config.toml
num_hidden_layers = 12
hidden_size = 128
num_attention_heads = 4
num_key_value_heads = 4
head_dim = 32
intermediate_size = 320
vocab_size = 6141
hidden_act = "geglu"
norm = "rmsnorm"
norm_place = "peri"
norm_eps = 1e-05
positions = "rope"
rope_theta = 10000.0
rope_fraction = 1.0
qk_norm = false
attn_scale = 0.177
bias = "none"
tie_word_embeddings = true
parallel_block = false
extras = ["capped logits"]
init = "normal"
init_std_qkv = 0.0418
init_std_o = 0.00853
init_std_up = 0.0418
init_std_down = 0.0054
optimizer = "muon_variant"
learning_rate = 0.00378
lr_mult_qkv = 0.5
lr_head = 0.0102
max_grad_norm = 2.0
warmup_steps = 200
schedule = "wsd"
decay_fraction = 0.699
decay_shape = "linear"
final_lr_fraction = 0.0
batch_tokens = 8192
max_seq_len = 1024
doc_mask = true
train_tokens = 96890000
max_steps = 11828
dataset = "wikipedia_en"
Each number is 128 + 24 x the weight over its row's rms, rounded and kept within 0 to 255. Layers, rows and columns count from 0. Numbers have three digits each. The size before them is the row's rms in percent of the matrix's.

# layer 6 MLP up, 320x128, rms 0.0929, rows 164-200, columns 0-127
100:129122135093112179098146137127096137103129133154117109130152139133160153098069119132133127141138099080174136133125106109098113141133152118098101128126103096123178131133070094103114125133142112148100128121132114080165165170136145129111130096076115098136161135153169114093127131162082070164166121129111146112119145153093132121146135136119141108135159138129120127125138122089131155162096
102:112158145135133156122107125157064164146174141109156121115129141104136095071123113089154114117132139167129104159156120129151128150138119166131162085088112181146162119145107117151150132118142156111118147153154174141144106110143123139146150098090160113142124101077120153127129148139094134111139162133117164117123136104128110156163131136134143109124150127089135105124158082196138145122151
101:122109138167118100100171159115155133112135154139111143136160130124132118147121141125139196179102108131134164118168099132173137159140126122135139081125099130109140131184099093090155114170170143135168145100164142146150101118132112124119127117093171116156122166078120157182141131132181125137144134110123094125103101140133150137111123141158115139104079132133134108096134144116122129113145
102:117141142106124134142149110082136112141097135090129148139137163160142138139158177136157115143150116145105117110097134130130098134119173126158152106119175130103143122100108146126125140154135147122128170118131106135118106130128110074113164178116095094139066125182119111127107117134138136089102134125087154093122158131090133117151127185132186126146097127150125134103129116127138115128052
117:156157160104106165143119128126127077147154093105118139139106160138133143157110177141117095124137104152126082122129123122112129127142139114125078131115097147147173108109110101115138110076150108151155132095113121173099128144143132108165173151083162136136144139174111132116123143138150102124079120151132147109101110116126136127130122165066092124096159160166087123116090119131125148137093
106:154123117111088098097123172098139174134146133130178134139137092137127157171099155183107106149096122127146117122128150151115086125128111153105141095134146113127130135142091110141156114160110136125098125082103111160126075118107171105120102145128133129140089138115142107144127125101162101117148136091177185111126128168108143120117141106123114120181083121098146099167142149101128129142143
095:108083147126096142142163127107105141127160131117108127148136115081135118097120175149158127154116113159114129125145111148140113086121127159123102133065126168109113093123110114130136133098159126090100172129106086139070133109095110106134094127149129132130148098143106134145179152124135176109137164119077161174109146100122139099149114115137150116114137099155139158069125100122143106116126
099:110135095112138119115090095120158102144083112099118148131098149133144115128133132122170150162140167100127103088163139130130111165111113161103141149106067147135168079104120117129145175129109180124129130168149121123125122136105119137123090148154143160115120126123118160105167135128164190116120131116099132102116111124123083152144147113090091085131143131145159097133116101116105167135162
108:111131109126121105132117114127102130158146096155094157149146100147129165107107123086084118134145131154114118109147067152132092110127139106118136118119134150102142113182100115138137164098141133110122154152138131142134119137142144098102138163125140122147137115142090161147120117131119116143169137054131139137132080149105114139120091123122087193157113120103156154167096146144173115061139
099:121102146124142126137104170190139126138110148099127099117155116117100102129114121110091165141100146117149137122162129121115096135118170076082142088090088129158113138137133130137124124138123133114162103140117150156155111147138110111126127107120082165139158122097153149137162120123138106126130084094142090059127132125076135081139097127133177155094099155136114147135155105156119162132124
088:145171100125103142056167119103089110158103143134102139111116127146112116112176111114118160152114114132142101156103131128132068097085127146143137137091150151132138133159153112136111123167149103085119141131168145115144129119108079084135133121132134117115179137138149136173149082163125117152082134141111116097129122144095168118120102120105140132114121144132144097113106134087115153174126
103:159166156102123122134116120136127115126181141133133121154118178196121101102165121140114124125127094117124188110115132143139128113127122113166137092140125096117107099114136119117092122118095108057126129122135117137122108128119123105136133138158093149145103141174097090133125183138153105142112136111120187150120197107111094140153152118150123140121122166107117125134140136147108116090074
112:130104100104144142156128148082110127080120130141162115110129164154119119120117150111090152159109081159139126121168060143143135112082098152198101074097151157133078143142127129136114149116084113133090157123127105154096124105131154125153155126100131146109138123151109162115122123148112153148109130106115105140135112143148150137102143140141150133155126125148131148139137063083155130121124
093:187152084145100157111155084103113086138104143115170123155135166165110149143131119125119179115141105134092094125145140116134139105123140114105142115126142143148104128197120115152104146164121160085134114136153138097089132138121162131126153148147141163109116127150136119106144087141124094095073122145160167121111141132108120169128114103112160086143105112142095095151156136105109118119132
102:098125143115075065122068099125167159138134120138151169122152142130138121153133102135164144145169109150115105129145142118146158110130116174141117147144078151163125110093119126155136175136118149107092118177137174135145102152134123091106123125123085158108115156119136112135129120141126173134075165113138156140128147129113158105112159108105101139161105148118112142119116075152121110137123
103:098142151093131145096113125126094150135153140192124095141077093131148132095128139105171095133130138148116196094150111152145083115111103154158107159107163140145092127135105125136128104144092115101095128154126114119133091096086138160120129160119132130131129122122127126105149152148155128128106128143151178150110117131116117157129082116064160103144139112131099096132148125098124120166095
103:114140102107120171113089115084114160119137138142118131103170088149106106088157131136078148066140173147108090120124116131144142130075108135117102105111145167115138127120133143096097147138133159168131114111166133104159119090165125096125099150136103114140136154156134146126108141087088128122144138111145129101125138141093124169133103128118141075112116130061104128111157109118125108160128
090:133126147142133147154162118101131132124099136110157164173127143082199102156124157120111122132084127120134147124127052182147113131165122117116128121121135124114156123095143109092125141074119142126189117118114140105122085121143130144155117157151140135106111092120116143172124124095141120122131097115154144153113170107137150100096117111144150130128144137121141097127184129115123140188156
092:169081135151115126130109133151134114145092121111129093109135140135112098164140134137097131142138115099109125185121152076150126127078156119158101136144166122123108169133102126124127137135130117133124124140145109209074150108119118129132133143129095141069099154145144090142146114091129110122123127134134151105129147114133145120102162181078169131095118112114076099089136149111121146122157
097:124117126077141131104139110105124103091139158138150125087179136130103120157128108097114150119104109123132192142116174130126164106096168099165152125105145141090139109138123171131103121137139156096129104140140132120100143168160108143155162112159136112124126086116093116142115139164123174102112144163156116164158100104121143116123106141099143100162115111132111135091070134152091098129142
093:124073115115124131125151153129132140140119163096125096123168147160187109154138131109121132074103158115103128111149129121119127151096162132152189140108105140130129107082186172091125118140062135116134111131143135113126131132104112130167132136136108114128135146099107128135067133119132185116182117152106156121138161138129147107127151114129120146100111077107143144129161143136146096151121
107:110099110070121086135121106144172134131179128127131089137102130104119120155094130102130095123148062136103128119131125130139143134100144102109145129149165103148163084138108105148122115151111060148115119163113076107114125077095101121157106141145149085103133118107158118138096125145129137139101146096143099124143110117160111158145167145112126107147114108139145148153143082127117119167107
101:117119118117133148147114102143113122125162169082169105128104118095135076100122159115124137126075084109127114136120099110140132171102124127142172104180103078124160114086124098140088109169131113125103131112145128130092142147137119131125107130140118172123083153131134089149084156094163139126085108147125110101126091129137093165090133090127123109116146140113105135137138131147114120178136
097:142146128152094079153054127109086139153115114126082160144182120126157165134104130145119107119130172151116142132106141123182107115168149118104103122113119121133120132156108121124120115172098126149130123113127127111139114131108090131202115109141115181116141084134087129123127151121139105108126178158141117168158087085105112156135124114111105109143129134134114122153141121111092149146125
094:121146173123121085122116139109126115169133152068129118098122130126095141147120134128123132121104131094147127116156151077051106167085096156119135131126111111134104089104155171128162108111136129109108131153143130162141093116122084128134111150091110079138123156134082154132119182128111187102121136135149121147151131121154162139090127132136169130107097105117136130108162144124116112153145
110:137121130126105137159163160106135152157128119132075156129124097145136156158133151089127115128170105110091161118121120141133091112145128133138129144116099126098131134140150104097069101124172099105138070151113095105135114132133099126148178079121101159083111140105120116103130082126165092144133149176128131115135124082133151152150131119122147151144181160102142137097120126135132171155132
094:132073125098126120188094144106092108108127113148122121111138101107142169146180100148126117108117100133142128142153129113120131179124141134120136100075111069142134132128172112137163123142119069159105064156134126145155151121078129095117116134158148105166127113118123109129147145126135161112159140175091128086149143134146110110137129158111115110158122129131149128141167123151111104127096
123:153153122117158167084145115136128124122150120127130140124123159110081103129141077098164137155123135134130130139105133126160119126155160076128148145132126125110079114126109132162160151179122120132108102130108080162121145117063108117088130118160128098139146135127070103143137143134141145167121172169112118138095206131122136119139158124101103109150123136152120167121098155103134134145108
087:141105109143172121072112089128138162127103175079129160138132133139096137128102125108139094162154156092107078119112173147107120097155175116120132159151118158119144137136128110120186127115103113127189115119123098104138111129126107128094140138142092125102086155155129151147157152135162168140139136100108137123116151148139125102125133102080095131105086174121113123124116142131127127115164
090:141164131107102131166135112114113125136096131095065140144069126151102174106115172100138137107138109170164109095134141102144143124122108104110131140117069127135097155145124165124121098088143135099206140173119140119131125127112172112113137132133157096092148098112131106120136120155108097072107117138094145111135143121121068141140113145115115134107119115142164120139140110136143117135117
106:140155136122099179096083124135102163147121135136137172091131131111109142116163133170131115143109126118160120142110140121124129151125190115107103169154135131125110135147140135143096118144112126114105181129131095141147077101171118116119137142128135149124115145155143113132118177120137170108168172126137106100174097168159175091131123119091100128075119122139161100139133138140088162102134
102:075138150105104105096132126115128137098150130150128104096130091158138121137174090114102160123112090107092119087106116105157176133141114101156167084177143145127139119110151162155108115110136116145137128121123158181153108122101153115134125141113101110157128130100115156140103150135104131127116143186110146124138149127103147161119160146144119131153142155118153108106128150135088124212109
097:129121133139135133141162087131138143120122115098193104135142117101145149124197165109127180135131083132113121118127076123116172139173109132175173104083149116119123138124118119120137155102153150071130100120141144125115124105124212097133130135131153151125114139155131121131190142144111122106117115106117136091118119125134127151108146140144111108135139113159119148135155077160148124131154
091:117123127109119084135095142148118143159135140107125108126152085079142122113131103125128160135192155113120110123114137158146120142142139170106148135131155129169089114136159091145114109101158123148118098176120164119096104135104133101131132122110150138071121135097114153110154122124103099135127107100131129106111119137184154119107110123108159078111174132161165092097160131122063140117113
113:139121114128155126139135114179124116112118134147111122100143105110134132119108158122147131114130111134131126197165145112106126119154135156096156117165133135149111107087095087106165128131137111105147154110128124177109055106118145109112084126169100114131096133135149113137115124095125071171157106155080155165111144130136108114089155115112097146161089150103118106115122090128107149125093
104:162124103145120109137151149113169138142142108198082128102103144116134084101164110165120120111141118116160145147104153127162128127165102128138105135122138112134134135117096109119110155138152141099124130128103146138106121172099157194108129118132115080098132156122140099142160135108062134121122169166108106146110184120146144086156083106123084119132125129164145133142165127128130144119127
090:117102124166129116147126125130118160079089184133165115109129106140120107163161102088186121145070134108129111127123112107135166066135116111115132128177148090117123118150148127106138130144106144139105099085157142126135150101152108141176168121083128132111129098140108129137156115119157152114120150117136119173097149118109164133120132134140146146132084108164111140176132153104115116104156
# layer 6 MLP down (transposed), 320x128, rms 0.0324, rows 164-199, columns 0-127
100:119109147143088140107143124114089120123139133129143156149121091115126110106140108145143111146094104120106166123119151118142115156098095130104175143136125184123159128160160142123108103120190161128112146121115130170101122144140103123153141102142123133125207140179108093116087136139063160120128126108148112109169127135142113121128148155104166162139127124130097112163080105146100118104152
106:170150099101107118128101123121112114122101166149125124148091125141140153177123133124145160161145158163106156118144139160136078136155156114122119134183137143160122163112154121154145167137106147116121120094123105103103144157107121146121130163101130123141089136171105104145121128115112134177115070086138138099129118127108113188104149118114119101152089147165165105184112146130155125112119
094:101144162142117106142105125095119109177121113138107122151103164140121140128152124091115144134124116163171147105123128119095164137120123115157124109146149162115134121133165129126149157107155111128120124093106136136119178096175132137110194120075140137109129090114115103102162152125100098132116140149160123143116098142141092093072077113136086153109162142117102101149113089140178117146114
098:124122118161112125103114115135107155156135159080171136130069100115118088120109076127147109120099106088115165127167146135159160129152137118118129157134148130131088115095127087095150100116104145151147099152118129129139115140154141102150156117074183146152139141103102168122137108130127112165147174156105147174150144105144094141135147167172131126162134119135119111107131095120130099112146
108:117146120097124161151104138157088106117130121107102102129121137109092129148113128154116109122155114144109131143122140161123124109163107149144128148152102176104107114114167088117126119098187146124113113091128102120125118141161093105090157123126099150171135118172119172118141114098144100112121058139123146140128094112128120148111114164096113114128121145122074049125103113122146126090165
105:128091162123144116125120134154134092098135088128123154111175119153125135139118133124142095121124164118147113133165119156137129108175134174084146142097108134143169138135151129150143138136102177151106124117149139105125167123130175139110111114094125090115090112105151101141104112101188150153126088130111169175112114157148153156134199110128147069109130110155146147138140120138125135100126
096:158171116116146122097159150113104086112126124128162172129131095164160150166103106120091148148149145080147113129100145092124141148116154112122147127177160133147128100084104117075108140138116157177146098153134169147097112147130135163150104176124151132110129162133125110109141147109120140156118137117190100083156138130098124121093158099132118144125118128148125109157118161123120134161134
102:126091136154099145142153168122130151121132188132101110132164138112112141156150106146125079132107105178137147115121136088144124105114165156149119101103139125106088121161136170126088115112128114116121169113149120094169097121149110120143158148155121101095146142157075102111133096144124113168130098123149121150178134120143136118155134135168148160116133143145152122147126147128190128072104
100:106107122127140081133188106127078127109123076119111163112153099087120117136093118095111122124085097155118091125102144125113114142107157105135122104127074109145143167106150107105126137121159102110163096144087130154123098131147116130101175145113185100102148114157154123143132114120100089136133111099162100162141120139164112092146141115172101125153089148135142137109135140121104124117122
094:151148133097138091140136090105116132157130124195140101129130177148121142103141118068128158128156148145107090126132131164146087160152110136113126067187113091144135101144169123111143110143115109103104121110104142153135122142123132115102099184158134158127091092121140095117127127132118093121105159131149127095165125144127098123154100120107094083151155146147119115140127137109129144089115
093:114119142123131144093147121125156133123132130118086137093113123110094142138101102133099108123134143121102081142133135086108139125115103136137128127172142151080183122119110117050123108061101137123141098171075094114145167153103155145168140132089153134090121076125117108148092117109114148164141158105099152151145129149147110119136162136110148148112118130125102158122132130167139152139138
108:122117149123130094141149119095124159102139124148081118134159120141128140083069128110102137114156147129165146126138089119112138150175095189108143125141108151167159094140128128180123155157138151088090137077135144123160132102097118119143103142153126083135148127126185162103135156105130111120114138155091106120147130126188118142137087139118160109106112123137116109133109104155104119112149
105:159105099127099184129108152095145115131140089115173107118108126120124105156106139158163146126115101090122129158105097106116122063123091137131133148104134103092083119113131163149131179122120120158124146124155125124172122127133117156132119143089130100141099098130121158132108115161142119105134166111121114121117085164111134116133184145150119176164085149165170095147139122134149144108147
092:133117106162164155133125192149118113150115143141118122138166157124100106126137148119130099119113115147132143135130128131102154153117128169131115144126083138133162116112155100069092108089104151144117149107112108109147093117160125155140131094129156117094182163108072138139065102123126145134117139105125106125168125105119096104081130125123144163138133124118110164082140111113190152116150
109:117144167128121114102112160140146121138162136147132141092136188117141146095138138120132119120140113127122087115144118172140102116122099089124147126115150133131104118131152128110076175160139090108100111102111118125092117168114188126162112132165130132089146107113137087138144143164099090095097116131082144142142113118148128065108134108116173119126150107136083186105158129139113116107121
107:059149136171159135108136123118123130118147115116136167131113116106168102094196096144159134132108123164128142170148200161121145114165160118094117145089109139112169109152131117107157139147114144144083167155114110112167102144138135133110094112131154157157118140120097133127139125104117121126113143136129104175159145128136134127133123111122188107142119085150119127132116120105155110097146
106:097134105150142121155093095126125116134140125092157138164111112133105145127146150085137139146146193146135078125120154162116178129161092149163136103131095100095130127116160141120163117115133132137075080130150098113132144096138104076118117147120148103100128114119128116138170134126146124111183096116082119149157149145115115152195123110119121125123135160122089122159121108116142136146160
091:111145114133105131085146091161118095161143133122153134130071140154057125107137128097166149127145136147134116136135121134128113143115123132165112106143108139137136134161139157145079096151100105147124153104122137167143126171130085131124133094123153136136164167126175088115131162144106130142123153121106104119096155144124085090142153139102129130109095119103097168110056118163114101119142
090:098148083111131121124139104146089143183158135162112141106149160100145183119090110126162103123162119167104107122136080126118126164163150123164128105109108145098128142130125138097118103110133117116107146117094075107189141173161112129141136079116122128135120096086120122143078124109129132136144134139134141120106111107127106159125106080115134120124112139086166156140139078109125134103112
101:101118147128090121146079144133129165131104173154139104135152147129126137163119093153136077120154155103099094087158125133176167110137153141092096130098130132104072120099117153141092132144124100146128134109162136176159130113116099170126110111134143164110112108106113160117117115104115132128121148095130106119141080118102093160139103119095136174118119117176105127118124099114088121132091
098:108169136087123126110120136148087136117132160122125105165168143118116170174132156109141111126140130147146121119110153126094135156121155130155127123093126100058134130126137152120141143125128128083088125156184160130136153147154104118080136147105170097130140107152087108128123162145159131093089116167129171095131058103159124124129134141081139133136130165099139114134118126124116107155131
111:118072151144133126174138160105099127152145125188112127139130194098105158097119145132114110111151126141138096111133110136134151092101151153151130104145117121140179074135137119164127111165127096088082112136113106126098123136105134139139120107141085108087091145133118145145107133145140154100124118107093148141153151147141112134167134144151103135152143101107150177119114099094093101135088
099:143117157102137110108158146143114144088144159163097115084142139106093142174105080145100126150108096160123116109116123113081116104123124135153149143158160158136122094097134090129141159117102124140155144158098118139122083153130103125109186127117093125110124126096111133149177125101103132079128123125143122104148115127091147096095142139171088129095132146196148123107126115129112146107136
101:110127176106140142118185152126115121140147102113116158137162129138123148085155126125154137094140127152183092075146159169079131126156140136131135121148072137143136149137132113123138098141150123121106137123111099109128149104135157069112144164085147131116146150123190099132112116128145132155130122104118160110112173132084160098141134122067123107134120094139131088128143132110116143128165
092:100069110082148148136098117136113163122090100147118123111199139118096149104124137121114101143143096124133142102114119154183159140140147092132126117131122144108097143152109119150119123123127120103097112144138100119127156130081115172103129138151097164140103126149110101109141131139096096130100151092111158122098124146119108139181155186143121076134191117123116170133119152132118126113143
110:139135120144137104139125124120132195138162155135112111098084092143133082114100144106128117121174124094104134114116140126136158112112150127147160145094090173127139129102130164132121091120141108100169083125120095123154157100094157124133113121111127124072112130120126185161108122165097116161103114128106108109135160126108105157140104128122121152136125086100177151136146183138164126157120
097:095165149168130154058137151157193146122102156089110089144120125165120134127152143144115125120094135141106127103130118105106120103139153143144100147158125107147135110095077128144089132124119126116135178121105131125136095120110117162111118133142166102107145129160126131129160107150120095124125083096119124120144082118099108113147161147153113117094126159104134097153113153122201157120119
118:081165165103125150102154092118164121125156083132123138129119099087120127119150143091117141120112114127116125147097116108142145161174138051094145166172125152139124115114123133115139158146127107087123096112135106135104155122111134127149119148147138097139205135130155122113087152122130142148174111173128121112092138129145133112127175117152103164104117144115093145088129120103117150154120
094:133119179146083111150080167157073191143074122144135118121125139120104149111155126094094121107150118129126133104157095111128146108130151119128122135139137123175090153075140172150115152156117113125072134185137131144132122078134127086154120137113140131099140109082121141137107122127124121149131105164165134100143131164091123123169123095105119120103130102111143114150133124100128121114126
084:135112161077158120104164147128132160097129103165137104118144149107121094128123102163133104124096178129132163152165114159128132142125108159090118166135154099158137106129176118127125106137131108152051180155145141092144107114126124090142104134163120161167097151147125145120133136128162153132121160117152140160131134148121153112151152124135145095113140132111123136111121156071123116074113
101:139118141099107163144089106116109109154093088144126139129094090095177121163103121119158121130125152157106124115108106128184153143137138137132131116112165112146131161126134136140142107134116135110105134164123182108172135133160076100175130073126119109068126141144135118099109130087130107098132144131150116156137134137120108185118123143143149125130160148139174084125122164125144085104149
103:136120152123108135159132162103155144146111152150090118122075124145151139146112145141147171126094132117115136161097153128117114109126110120134114159110114127117170154105149140148131154121123139170153140067127116099145182098143105147188114146126131128165094123142157067143157115105138155074135136161117142130093087079164115145138128119130124134120147089103138178094154116146135125155139
097:165101128091116134108107123125100128123158125113111129138114118148166075134101104132144115087127103095087167154132138132133129112121149150135132164120106109188093120125133170146109120102122121135132139114105106141144068165137136144120109105109095127122083155123114158134087095160136158092124147151142146117160179151104119102115155102135148171139075138110112133175142176122118126125087
091:141130100144152139119124150130096122105081140162107117079101123124155117117134097150152091088097163133141148121150114116135121125097110139157160088111131128143147092089135144133149106110109122129169133101134105154121181176114125115121154063120107153149115128140122124134111099132137105110100181110091094120094172161094144142139147099129110112125108174143134143074162143108156099144142
111:082094132118158197153187136141127130116123119116097163135103130109170181096096158093117117103114144150127104119108112090125114119137149127105151142120152113111121079124074117147142142114142102120173097133132095140114107125130092096148124131134116148128116123082152152117108146068118111156166165111124136128111136125091126115123119146149097146137164153161133111123139109128083144125079
108:157091129139117141138099137083116144178125133134094129147123091125132127101114126098135102124142105107128142122099136123127161123119109156147115156111113164135112091121146087121147128099121116152125107072147165137135099159140128135174120155136091190126128167145156110120097145119137128124087169140127124090093121170152145133083139131050176128131114128120163143079138133147168122141141
# layer 6 MLP gate, 320x128, rms 0.0898, rows 165-200, columns 0-127
104:141120126124122140155161143145123122103117182152170127143180125109142160108121118148102183159141132156195150160123124117156125165122114111139143151148146130124138098116161117118126149123129109102107123132118145095103140138127114136144098149124176087118158172184112162118148124125168124123134136119151158123110106121114148198151164147134138116147112086146122121093140115089162150165087
112:108073117064117167160161112135097112145103113115137117138166142132131143141155130131114128101107126130108090129140152140095092136145130098104148142120153126149145132104137127125188104110087085123149077125078157105121125145108084094113152142153113069166105146165137108161146141130130126155100116115152105143177142121133118107111123137114117118148132113172135113133089096099139116115169
099:117116119157105139147093189098111164122142138125126158101106161104124131122159093143121103091094156103119146132175172159129151158155118121084123138119150139143146108115151123155147108093089143141113132117136161153092079124154165101179147133099191110109128141137119150146163137096111140160146180124138135125116121070154130130131150121130132117156147165129126141083130116106108124116139
108:150135110146092132147113142119107092155099123092108181117115145132145111107137162130162089102128168142116097127134162123145155080163129106139144148133112109138168115133100132123153145132134130136150139093091142121148118177191100095108120111106123118105140168128118130142158127117103127169103117128164112093128138094109164170145162130135133059124108141118090103126104092137123092083113
095:124138160135153121134095135136136121121155138096140115135171103121129110113080143104112092121129111117138134119159150115139136102186128171123133105173148162133179163111124107134110181141148152139129124070109139101126106125170128110110135069093137129113144118122098117145160114098147138139093128114133140120138127109099156116121135085145120102171094170155142192134105125072098139118101
104:099115132090131141160094114128158203128094099135107128150131162141151161115121135192112077106138169134103173145110151133127131112165106141094153106127142116109135143152159141158160128121134112146117096133095132065139135122094141102125124128163089110162098145134159114116162076095122091133145132131113120148116088123135142112120116130099130156138099148126128133153148117166147162095126
104:128143116119144116126136094123129108112079110160152169122116147156132148061166141156176168117116139134107135126125121092164099101123098106101161156139125126134152092100122161158157111123152134165119105121130133118071189135103168118135115146156094143126117116117138112177107127104163144090101152150141101099107122131085121153108115117088118110140131126150108142099128156096128107121087
100:158144122119126146131111124120154130133122104132136115135093100086123159132157133117128119125162121109111162095142141104154114132113147130124162160096148156092118148181141113092120143112078116117138141081134131132128129133094131135116123095120110141139143187140102172112175114139093175132142065150121144103095116145097127187133104130092131125106179096138137103161117137126167175083127
106:162122142178130169137096137118143143143137142127084073136115108121140118126112133100111130093115161135127154189097126136146144130165074109128111133137161168149138139134127129116141174131136144144147120075127141168141143107107170080141106122084149102109175157134170096107139102127118144135167103122112128114150178096106122117121143145106133105146128126142125148127164102132109092170168
091:119102103162147163128177134124139116140092113133134124173155159100110109159144198137120114146100100115168119096157157128119088075116116125133107115165153133160072152107139126073111125171084149126124127078157118122106151144113104155148139139122096114135136134147164124101157089154120073145124124134135152153133142123164152117156101135146137135127117131133130091094139121122161127125130
106:154116160116116124114107105146129162130100111145128137139124066151119124136111147132146106114137127131093117126177141123196139145099085151108143146115159142105154129145118135083135153112130147136124124174136135110121158128122110097102081101178148089104158148099182109128093113105179128088138150107106126132142125109117148137117141122116133121131093154117086074104185112109107097141155
108:109149114130149181120088139098138125088123113105106167093080133146115096096139147102136169111168149135117142163084129129141157130101118088152101143145191135127154136145125147141100125171131129121113140089150100083118112092071112137105171110158116078142138171143137126128122136133129124106143119138109112146132139123159141126109185115146100130135133120153124171114104180110129139126132
091:150155127153137146151155104092117141116101120120100149111153165148101142132112157152171114115185196161090145125162131144121188137090141121094157108125155117146130159181146117100093127120114159121125110119130111121092109152163117175155140095117141141084131121150124122141138118145122148108101157138158129149175097133124141105160136126116141134116165113142127094108163121167128168149125
100:132137145143102169133158111155136117133141190136150110122148159130125115091122141152121106119137122110138101131102129141154081084119157082119108110109132151117110141131136138155097139127142114098122165105166164095132148155118127155122091089146112090129131144105166113126130113177120076045139098135142130161124125163149157123129157153121143133086134141161137144076146131110100137083115
103:162127119124129120141154090156094113134115127120106156190127109133104174104093140143148091175094103141142147120158111127098106118120119109123086138140101132146100184113141104149150106121160114145134111143090125170078099126106108168130126093134116087117118164141156142140152160087129131130154117144151126127116100104139137127143102105117184165088125139119123106151133086178144112142105
107:103170135185140124135084116125105119123209142097128135118143077113118144114120106119183095147133128146136110142117079098126173097140119109135081114105104106126064160151129105147153167111117129109107098156173123136106087156116114131163141114090144136116101143116111123090090131153128107137124145120139126113138136139146080145128119156113124158115128121082127138118138139107089144127139
092:104121132131109128113147101182098146095109145124117163115174102132153125103133151135149135133120132113115115134116127138129143144125130086101119089124094120075119091120110092121117148096141154100114080122136100148121131115145098126184080179105144154163108174078114118122119132060130122105118116085125163123145110111140136143088117130108136069136123116143120119130098171087149113144116
093:102128095114119139154174126139099111167139097154128122093122119107096142097121174119135149208127130136138100123141119126133149111101135141167133093112138138137145104131143153109110103119153118060116165142078137163165157171137129140091102150095115128079147127084159169145112106143149144144146177129110136150151134096096148137134112138113143114148160103122137106142106139129137123158098
094:101088129157128151166161117117105146114146106115131168148157155165148140105120122135111146106152136150114181118076138141146133118141130130115158097115115099093149085139142154150180153072103133109161101138191129117118180137112128135132115108127140158153146141126162140122109145103122146117134085122125167136137122112147117093176143169097130156120151124114126100123129095083121163143171
103:138142149102092114138155111142082138106136118099113177146137162092124115139170078144126139132121079149097098123167136128112128115142111113128095131128154124109174114133161112130116115149124087160142096156117101185123097179191098139155108107121157121116153113131110129149160152126135123112076114129151172131133166131105099124098137140098136134134122093164138132115108111122122128184105
099:137135132119118150191108102130143147142110105140103097133152142138133133113135110117189113126135128122162168086146120135136121146135149147125150152137122159166152109144101146093066125106072096084100130116128148139122136119077137099114122165103134081149136124118135144074104111104090140137118156145103142097116120128127094134138111135177144146113157167122170089098152157110149113143092
103:135156174179156104124110124088125111126138126137121149130099076144119123088117147115144143138070113110102165157112085119123127115143085119100114165115138096126157200139136135135134124134135131116150142126153154152136098104088132104162157115126162103143119133093138135099112135111099158125072184138141105135141137138179134109130128144117144145138137140151120079140175085106138161135123
105:106133118145104101132117151114088159120128150140098080131114165100151088124109109187144117125111141137114169146165125135152184135098124110143164145103149133133118186093151128167113074100103106129138162145108143157144090126093113161126076127098112117165120144137097124109159137123155162151107159121132127124139089116164128150141093117137140151122138137104133122124156091131168113097106
101:118128149131082161141142100119156110134106121161122127107120094111094153116093149107142118177109110140129090114103181150165112149115078085146123148091102123142150143125104062121097113119110133132091117134121143113140123145104157159113139132190124169162142139124164162125152189126115103132128164149122118109091099147117119128148164128128118102129141133103138136089120173139156161140134
104:123123128125106127101138170118075129172149126113178134109146133061129140121189150150160130124137095180132118132114106126136122083127128125164129124126168131127128173103108128125113160135124145136146132147078133134096145162109155112138159070148133099124182154117118118111142100129129157122176127079117134131117132113155155133099162157122100127149084094125129129083153103150132127122143
095:134089144105118106161110115163090130116128111161127100086149095101141136146097112117153087125154124133096173143127128158154106121163136124066141140104169135148112124148104128096129103126082122112145104094119083124132115155112179131127108110124097132136151093089090117094161128106108118119117144098124098163144131129176155098134127135122092134133170089171164105155139128126102135130160
104:085075142165104100180144152152116148136143102133143135149109141140136119100114160120159095128132133165102153067162137110132134136160150117110129171165095117162095137132138153153142148083134115120103132133118127127100141162159146151145138127121125095133185145079153131087102146141122112140103112146135124117138110123137110097137154131174150153088152092111144133164127167151139175102126
098:096153124123098113174125152143126108130126117118129155115126127130131123135127156110164128111151131132158103158150135131109094137132162096131083105134123139135161144104163133142090135098102114167164188121134119115107102088175126135137100097140122148110142107087148099105099149129165170146189127132140158143095152117134179113142133072129157133150064125156135102169135114120095141116138
088:163127112124136134159141110134140150111162106120079107101124104137150160148159130161129133066101162132146116094155152121115149118126078157088109122126137128152120168181115116139126077133100091130134156122113152119159123124093146103145106125109151142103140074103074127096119134138140087109133142116117134117135106103135104141081097148105119090144132061144119127116170110126137113163129
106:149119146119144067110105113156161156128147122165139117158192124142114165100140078048150110122152132086134159146121118095145136098076112124144156162111110147098161147139108125116140146119082141147073130138120171136116115117083127133169130087156103155130164146110120118155129126132126119126153149110138117153082126143133090154112120122138118135108149116143104127149115136122147138146150
104:109126082123140102114134082191106168161140139103140144131160098164146127159100147100130144119132113093115085113129113115145140107141163151131134124132148153074137126133115158101166071101137123115121098181170119126141115125164096106106138147126114126145113105119083136127092144144107146122149163123140165101140139169156158112092117149152115143130101141152094118141120153080149161133105
106:146142103163118156106133114115083143108135132128166094110131113098123145100130109115119124131108112085114124134106128120125190111152124111120159146103142165103187146132152145110101117144148154104122145123111121139092182116120123107125136141164203079121142125125131137091177141089137116163110120155089126129130087116171136166114108182102099129159147084125149117121138104132146133113139
096:155129125094162140125121103153165149126118165106113146098134171134133160150142132099110153080125103146154097115112110099112159084136106147107108112099162155128122110129130126150128090122145177157125127105112134097144161120103113144128107120138082134131223148096119105126111126093100101122151126096126122109119130094073144145118103181102140129110125148116146166113116148097109091129137
096:074163134152132093166134113118104127130164100155134135102156157149119146139118138127119124158105148147136140172119135147077128131119102137147109136140136114147114144115103152143075114167095129088051125148096136158145113150120138127135121147110141117146160096122121112093127158093129143129160092139132073102148138130103168177154141093180101160119112118080108144142128125094144120142131
104:164116123121151144125133108076129108174114118117113151163118134144114127103094149077121130113076113103105114092103157106169158078149140140115118156130127159136154108133174084132111165104092110148127099113120111105095124115121103122177135158115131151138176155194135116103142108116168134125137134084143143136089100152129146127156138129114166137134090164136155126108132129119146108098122
095:127143143123119155121146098135139099163142121127083135147131117119124134107124143122119095106120097081110151149103131122085086136127109133153142106093147141173099117112118119143095166147116147128148140153097128120121126156135172143120146073132159152149136115141144103061163114137113113162127098092134111086137150100116100116186129125112083167119172113097121129096156110156188146149146